config.yaml
d_model: 192
qk_norm: false
attn_scale: 0.177
parallel_block: false
batch_tokens: 32768
seq_len: 2048
steps: 5777
dataset: "wikipedia_en"
Each number is 500 + 50 x the weight over its row's rms, rounded and kept within 0 to 999. Layers, rows and columns count from 0. Numbers have three digits each. The size before them is the row's rms in percent of the matrix's.

# v: layer 11 attention value, 192x192, rms 0.284, rows 7-31, columns 0-95
# o: layer 11 attention output (transposed), 192x192, rms 0.239, rows 7-31, columns 0-95
# q: layer 11 attention query, 192x192, rms 0.209, rows 32-38, columns 0-95
# k: layer 11 attention key, 192x192, rms 0.215, rows 32-38, columns 0-95
v7 103:600511498551557556509478518475570476490521532538464469431491518559554618457441559492454539590477519557409478497510462422432537428546554400532556553523522443485459502535453524573473482446582416437434574490400451549487476493443434511503562574434539445420581486447518456578549550573489483516
o7 103:507543514521428533505451494523465483545441549424436559518439543362479443465528525523498511584597510598623512460448508464512546474495500545469454521532458498466533529483493439507412541520432491512459455499501556413499493420421467548374492523547592619500500554490527510399511504550543519525
v8 106:537524467530582618490490545491482516560566452561491480574461480420523489458480450472536488491480474605525547584544510406453469550583523421591464519436468458480403420494508448510524443487486519540473498545486517480477470480475574623606464534502473457513530495426565472608370564455464567479
o8 099:514495602519464488496444396477420459519493501511496382597608529559467487562536471558506520545591410530520494560540539513471467477392530556414530546495423494507532521460523504523533458464329473464432524395512452510539538527477510501438500539486513507590495497540410546470499473536421486492
v9 110:389511534463454508560515433492415520482329512549485483452496498407520536481499519477540631494659553453518484432545463586504542540498561443511486519405511493416438503472429522384481546509517545471513517481479502532529508600506528497532425517460439583512459480461546505510498478425511483664
o9 106:577484466535516468479529493497662522504489494483517384472428488500561429489569465536447555526495544611502414445482518498512486574464448527508435426531519475505542429545589464471477449499403560409429596537433506540471542510484528445484527408525481448431484472501510530548468472616582542477
v10 096:531471485476524526545430465479479467481459521415524507468555461462467589479532506597579451476433465461516460503502488590490478498450447447570551558517551521486484560448498526484460504508437522464509470455571457395511536560581560513537510574470454457506469484431547456523547512515505463608
o10 091:507450521550513531491518565594533452516525478490488531587459542543518466575490472443476547466590577582477518449469531474589496469509430429529538472525483523543511475547453467520496589460490362590468537552548415543449537511511512568565510435552432524488506498534406511454451453450448412448
v11 101:522494490402548452501564484477573506512476431531506411523532538454466464519570525572573463503409588511452472463415591508600544413486483474439555454501513492432483631521521512557549479501476507544580385520447549530586523669538511494523478538532508458591579530490509551542427518439529525451
o11 096:407402510494505479458538434469539577431511520514622486406574507402456460519508538521510527578452448512493548578510531486476562538501524514568474550527544493522506569491626510441480531474458473548456462386543468476502465509497414509553582456505434552436450420591499469503570454566491527524
v12 107:572419411459415527541421490403504489527436509462481500542485514495440368514423467516436542546469599543498510533523469600606456498488453484594446487540491424498564420489479482458631537556471413574527447531435584476476530407529488559474567459525471424494448455529501511528482511489520457516
o12 105:507503470561555419526524485542511485512520529605531492569534434421527531559521493381532326464477475509478496420380492513464530479438456532532615466545543556561387462567574406496497431421618419469479491519450457458509482572472479452469447493479455466466515576575556488435456481531513559462
v13 101:557468452472571540509524408514507544494506581481468466523522575446554491530460501523573480538499531486493445550565511430515524507507527476521494496493519445514412490392446465495447545423477489557617511450509499533494493496569493455497470560508517460445547505467578470427557488440528403545
o13 096:438452390566508518492461603488455474503548596519607554515408432487488558579474536499471501461467484516567579456487437443518457557465520518529484596437498515548483448562563461486515567485460439454458590468545510528516508527433489543602474566550505534527543547443470570570432470493561575496
v14 115:493583580529460507462500532552582575507393514534501525481614571450535512490531439519431486536521541504460546448521551505415497534514542569551538472493471381423445480553495569489444497566491454452458451519474416544520460552526413623500419436499566459449465538503535505436450487589597474508
o14 111:499501541488522513517592431533507439489506528527454504482479470453407492544477508507419451436492551537418483491611502491479470496550518507542502592483452468520590564431609504499472530515400481506432555467393509528509550578571516434533470567538580524442536476495539553507450467437563575546
v15 111:489557491417483438463463449506478529547602497456464434494507548550581515473582504506469525486611524392621459539504529432473516562421446537400462537471577505424592563467469406413462483516527519482481485500567499547466523473585489523584505527562580457424460491525491570516569490503528541488
o15 109:589495527603466514508612510486496452503451520619500591559498483469498563443456468506520448462457428536524570509479550433486437498471458485515510611437555480492478517602453563503557490575443487574535462511531396471605517412411480512499498581495399414545513523479501482615506550368552505460
v16 102:532541587517504538454441547410557490523567468616480519464521463519432588504553444524513516595531589497593453458512451532474435509526529572601551513565615533498429529417554445398525467449363491500509493556426432466443472493481494482608496521560442510509410611519568509495484544461476487471
o16 102:476507418479494474470513481553449532528468549566584509578396523517529443482465508471414554575546453495455496548480483481514480476469487494474506451447459431465565496505436512491540542583501368510528487495548479505474415428494542485462430425471448498415525470485514544505498528503498540535
v17 108:570540483512570419519554587485478497510567455427479532456507485481581542473602414525520407534508473536553499608536501554541487442502565432460449639547541438480499555559483463561469538448505504425548497558506510522580395489560498467509528570510554566522506442494550543500526592513494497555
o17 104:420536493579355495500449488455527469512481589529440574588433509445477482465560527560517479500558505372496504527491488460602528508598482475478434486440480456567456515520526484497575389504508474539554528449527487503416575578532462500519533453546554357412465492567491419404466505489457506555
v18 115:476526540481483504580573520398501397513545456596449513495483469416392490501529420486482573446443440503595455562530579555530439485369510529545544522521459470426475511407528504577440546550471531674542581421515513501618496445456421591545460381437463530472426525544512484475475516434471445527
o18 107:546451369585507502432438470531536502529551532526529472510469508515549456531464483501482426473537565504369558457517570469567493506545591520481509553536436564468556483530533541585589473461423499481485510452442395518470546450536567487560466521558385591376427441584487571362473483462507512544
v19 101:529446467523394421413537495427493575487548457490508465414398603467451463540554539451532522505475559550514453483426565440574372443556540496521538395523445521548518507482560513458443473528539571495457496481515498512554450602481397490555427514471497508472574582490460430492497502558549548509
o19 106:508566505441440493524546549575507573442528480515538481476532504471485396641496486515433515533473486440457429530536443501504424523469504565504406434533500430522404491524450522498465465595521560533411507509468527576561611644446513481434512550562495487506463428528508490501569521464446561474
v20 108:523561548481524546497489485534429446412641550544428465522538526486496514604475501473461499522428480529436484447565493491531562516397540456459447533454481490504548511484549537391575527510582467402503452444533475497407516572479471503488553454540538566395552515448488548522436474552540540498
o20 106:514448504513536526484520505531467481485395468447573454488479503493525512542444429466471553529454528493603480582494513474508558534484450497512521546556461506469432546586393567493456450479516512473584472489472555528434608500492436513532509542578510601550488468439491435488471500423518542507
v21 098:463493413469488500469495517478506434488535608520475573530495521532572478512571423555494521372483516607504638481513590494408452501502466582456470555554486536501433497522450435533523548517505532562463471494501523561545523542530476486526464469564559543594456520550523501483572499402449459508
o21 099:585552578589503583547382484522518585520518389472485577534376444474497482511392537613525512562509486447479434390493483486429450528458494490483539525472543452426496423449423421523487475481531445490500477428504424533430426485576572517498459554469483486483456483592472538560420505444506553496
v22 109:476527465510452423475503505421544493594455534573512471599560483503586575515542510486437509512504456454416467450579452458502445594426510444503461392474581441496466497496475520540448445525496476343596575479510497578582445414458508548462437528516527467547492539521436499382514547495430509465
o22 104:530609571442470437588523551596543478495655480505492392531534510551492481434549533544501542486472516445515633483452449495509482509590460550459483585511508415466554467437495458522457488441544490594540445465421524516483532471487561506538589559468424511491461569468461581476492510572509579589
v23 104:507596467421468461487501506474462572609472604464438523530465482571519495545418430511554483473441536502508477523508501540541460430594478488598450506506532516475406445469554518585551476534580568479411464548427589462487525549383445573455528510474438533503476509485598504394533468574479500556
o23 102:476498591640522521478486568516503494553578511537496478497573494478486515405476542592470551423510501520489470527497550466537481611494537547438544469491459491485496532581478497565545516429459556497504454485531477522584495486522575488483510571490512592452499480462567557576471453485422521488
v24 106:625509528518509423505488525554563523523532468518538474415567467472549524543454465543440560484600493466459575532515498570501549528427521569486541519488515450429593564545569502407543446508543510422414472560498466505485419505496417494512419533535513512457419456472493483477427456474499436424
o24 102:543537569510487555540506559494395487524474563549554417551507529426449543444602442483460438481572511480495447383565489504458448458551530469458525439516465507494562541560500492506460526515504404534458520415358539548463572477487462425454517471563446520417447538501554553536526475469573488513
v25 106:477437561464473521522549564544544598497513546498490515474557548487481516424517591566468560525543593383446554556410535526545575468490450503483547519515512587432550573445531551477474530512560488506507533507467569413606482503498532463527516499478473492524486518423470450470416506488534495432
o25 104:490577481532533516385463469329524501448479453487584542495472461545402465452556543499448363580515512548569535437567531524469511482561388447466516560514517523521516516471467511456540467445492573503394525517485514496486480447524500549468452469631520524499559516524492443493536517494480438468
v26 110:478453503531528496494560552481507491568632517452566479537518558431568473518522412509532525501591537477568454529556592546455517527441557458421504510433562521498463478503524553516510555495558497546565478425499397535499472390445574616498587415536469573466585514501555426575552521480523585439
o26 107:510512434565434492471464540504509497538526468447456466459609482536418546489391496496452515548474548524430641499484394462492522449566535576523530506507524486508561515456436467491488504583399500485486577528487610586553525490503514552409488613498462488457513542509541481465456464441442432569
v27 102:383435493451395486570425478503458480467447558514525576490404486477521583432572477426489522563453473486573471504557493516565496502419435541397497420534530458583499508525567492488475553532479550514469497537516457534531482446506493554543529559489464473485503494546493526437492445492453532497
o27 098:622538486433542431510486538531492574472554529487529514490407447437489485567398438497502398410566600467446375468398428531540517520556436517557486477517540519445515687447567481488516516491466487496504501488492559436511537412518524483544498527453511443484448506517544473549510489440461574478
v28 096:544505561478390431453488560565495445442474540471477444422478463582504512539447404493478547513531498419518645501460553536470535483521526378427486523600451448545572528511450524567527508574472552538481460419466509457415462503556536556527482530480512540584451533412446596532404431522571401569
o28 102:552501461504456454457494536447516454562474529479558567588555472452509556580438428550589473535519596467438444440517495509488446495455544511548601503513570487455509464572411478556494569429570514552567522458462471554470481529535505482430434545529481371496498515458398415587551494441415476523
v29 107:514446459488543523542463513473506499512470587444486392509519518537462506545607450485511519478590477547454480525476478513531478499542484540577486498567502496404496458548548415494528642527605538456475464546562552522511479404557489418458450464520479399502590484497470561501464512493540511572
o29 103:518561427491506526588572451519528511463559531449563498597473452456538527519573481439453547558403593485485522509470533445481584498487642495552563494347511538485432506459503500575433501511470469542471605505543489454479459531486550529509494565527458549597463515564496517433531531485505531471
v30 107:446450483477371555519453509507492533533523505518531460540562558553503587475542597601475579490491593507476522438493452432503460513513525548544406584528489495535481505504460497465462543451450437465529451578463451472498435483528551543560547406540420512508482481567547431504473458428517489582
o30 104:484417392495562466505499547541499505523509391522474451494508440533577520432543536461425461468468503555487386411432512516536486532563441479500561401482586454525501453478484524496499503534493525489459575527550521541481506514490577535441516520553508504524486481357459534471454513520448592441
v31 108:516596569442538460521589469498514554474579456473481519497483499510456469475504575409479601415470463466514499602469535490520528537471507537441494377427402494543490510538476395524500462518539452509468486576414518577557489421524543519510606473442490472566466545520419539554420489521502381555
o31 104:502505481430522514406433566532589577552471521493412578465451500459494531498489503475446492577513470480448584545526502417470423505482419447501594499516505550477422487483517500556507500587502537535484513491477391375537571517493541525432500567490486454392469474488493529439508497500510580508
q32 096:455535557346475487532470505414429526485468536519493490451569521468537560475545564460556441580527547393502559489546490487458558523522541487473437463434584527588467530563467471496491550482547431516474481449477538576481534575511469472578481448508473434490407464523421591411482519584473519486
k32 097:475456529453514568510565513481445581484481536477572475446438490443518544508570541578490482453475456493523525542428477442497522481506500469417537505496558479545442510495464575484518489397599446597519486476394632509497448558547547517526488487488444593494554494585539422418548503564534523499
q33 098:470509447445482568566480476641441507483499502530478495488543494530529486451525519502517492519607474426642532522430430494495466545521413412442408496504484499514585490473528535505583470434524609464520460484490451485495383450448483520590575540474480406568526543502474507458469467436425551540
k33 101:474522531413471583519465495484529549496591501497420464491552485556412485523528525586522422521652485470508448427529509465435550516469450478493483442537504566537468419495511473478585534526483489526519478547490480452510458545431433484515561415498436509571527511479435503506661501498496414595
q34 095:496452525406466494458453474492460517560554501599493509500481553590503465482423486498466477456504525517405473486482497609540481505453328514468469506498592508556589611505539555482470541438557573483578501543562418572535507563447519538484541470489511463500427563422464460497510495478497420465
k34 094:417436579436424525484478470481416449474540442523428428658456546525549450490404421481429551400466487538477503549476483534554393529509439476531549507454490541527491536484524587539489488570531467503581544511476451536516434545502491462440480483556534490538417523498525491568534698490507497514
q35 100:516443471507439505585500460598369462524508478540577546489549506570508550473598475432481555499465418557397474539408509514415455453377498535489495461533442520570479512475499477529540500554551506482589489514463479462570514510515589434478519550486600487450491379436514498514475433497551480396
k35 102:479448464451435446531556533493520451517441534590562490405466471578484495434633521483517453514491505580472425500529623420445424492511577544522436506495550433538472490458485505487541425587489419486533496430451535407519536515456561449534459493494634489489484445419581425586516483511463462411
q36 101:464507486477493502452422580473539581585522474433482458529492497545447616454609605505399516545473523560494503466540536399444396505463470568462492533349392509557555484491510472581552515579377447420536468494553544425499431417522496549472477521463475441457536460383459521456516499502498440585
k36 105:499512438464480499475449609492464632475492384442412409510505481463504536496583527454413486496464616568557498515559587481608450373475515473407536551413434626494529476496458506527619412496419464508541521468399545507499510441543406531459503537447506542514522430417480471456513512471485385495
q37 100:426576463547474420460477586542611464520533499446474557492525431458568466559440501478547439425578506511482511544450507502537464532602437541621406493453427567531533536440556488492594493556542508478508620539486467461559535509498524513529396495548558454534531554452547454517606548547566483418
k37 097:466568456505460517541501550545563446509548440350373558522507467444399563508560541479554530475491514427483536544499484588508495459572504470526458456517433528448631418450569504472461488508533437432481573557563461528484492457477486590563433475470493501507491597430526428599530488526548532511
q38 100:467478533570387528514526481494512489556562606508464581505500559480527580394418519488488487527478478355530598592443492470505527482511628536504450514483406515398499589518518493458497455513487480497428509371529412405558543467473561554569476471448545535484495489485520530520488542523536564536
k38 105:437517560550435447511431527383536465548535512480505557429482508515513603473417528391561491481483387409433624567445452545533538456486548525441416531491450559452454554476470501483528523520451488532487398482535518424497494466500566482554457536445472495444502443498560527575535513484495474544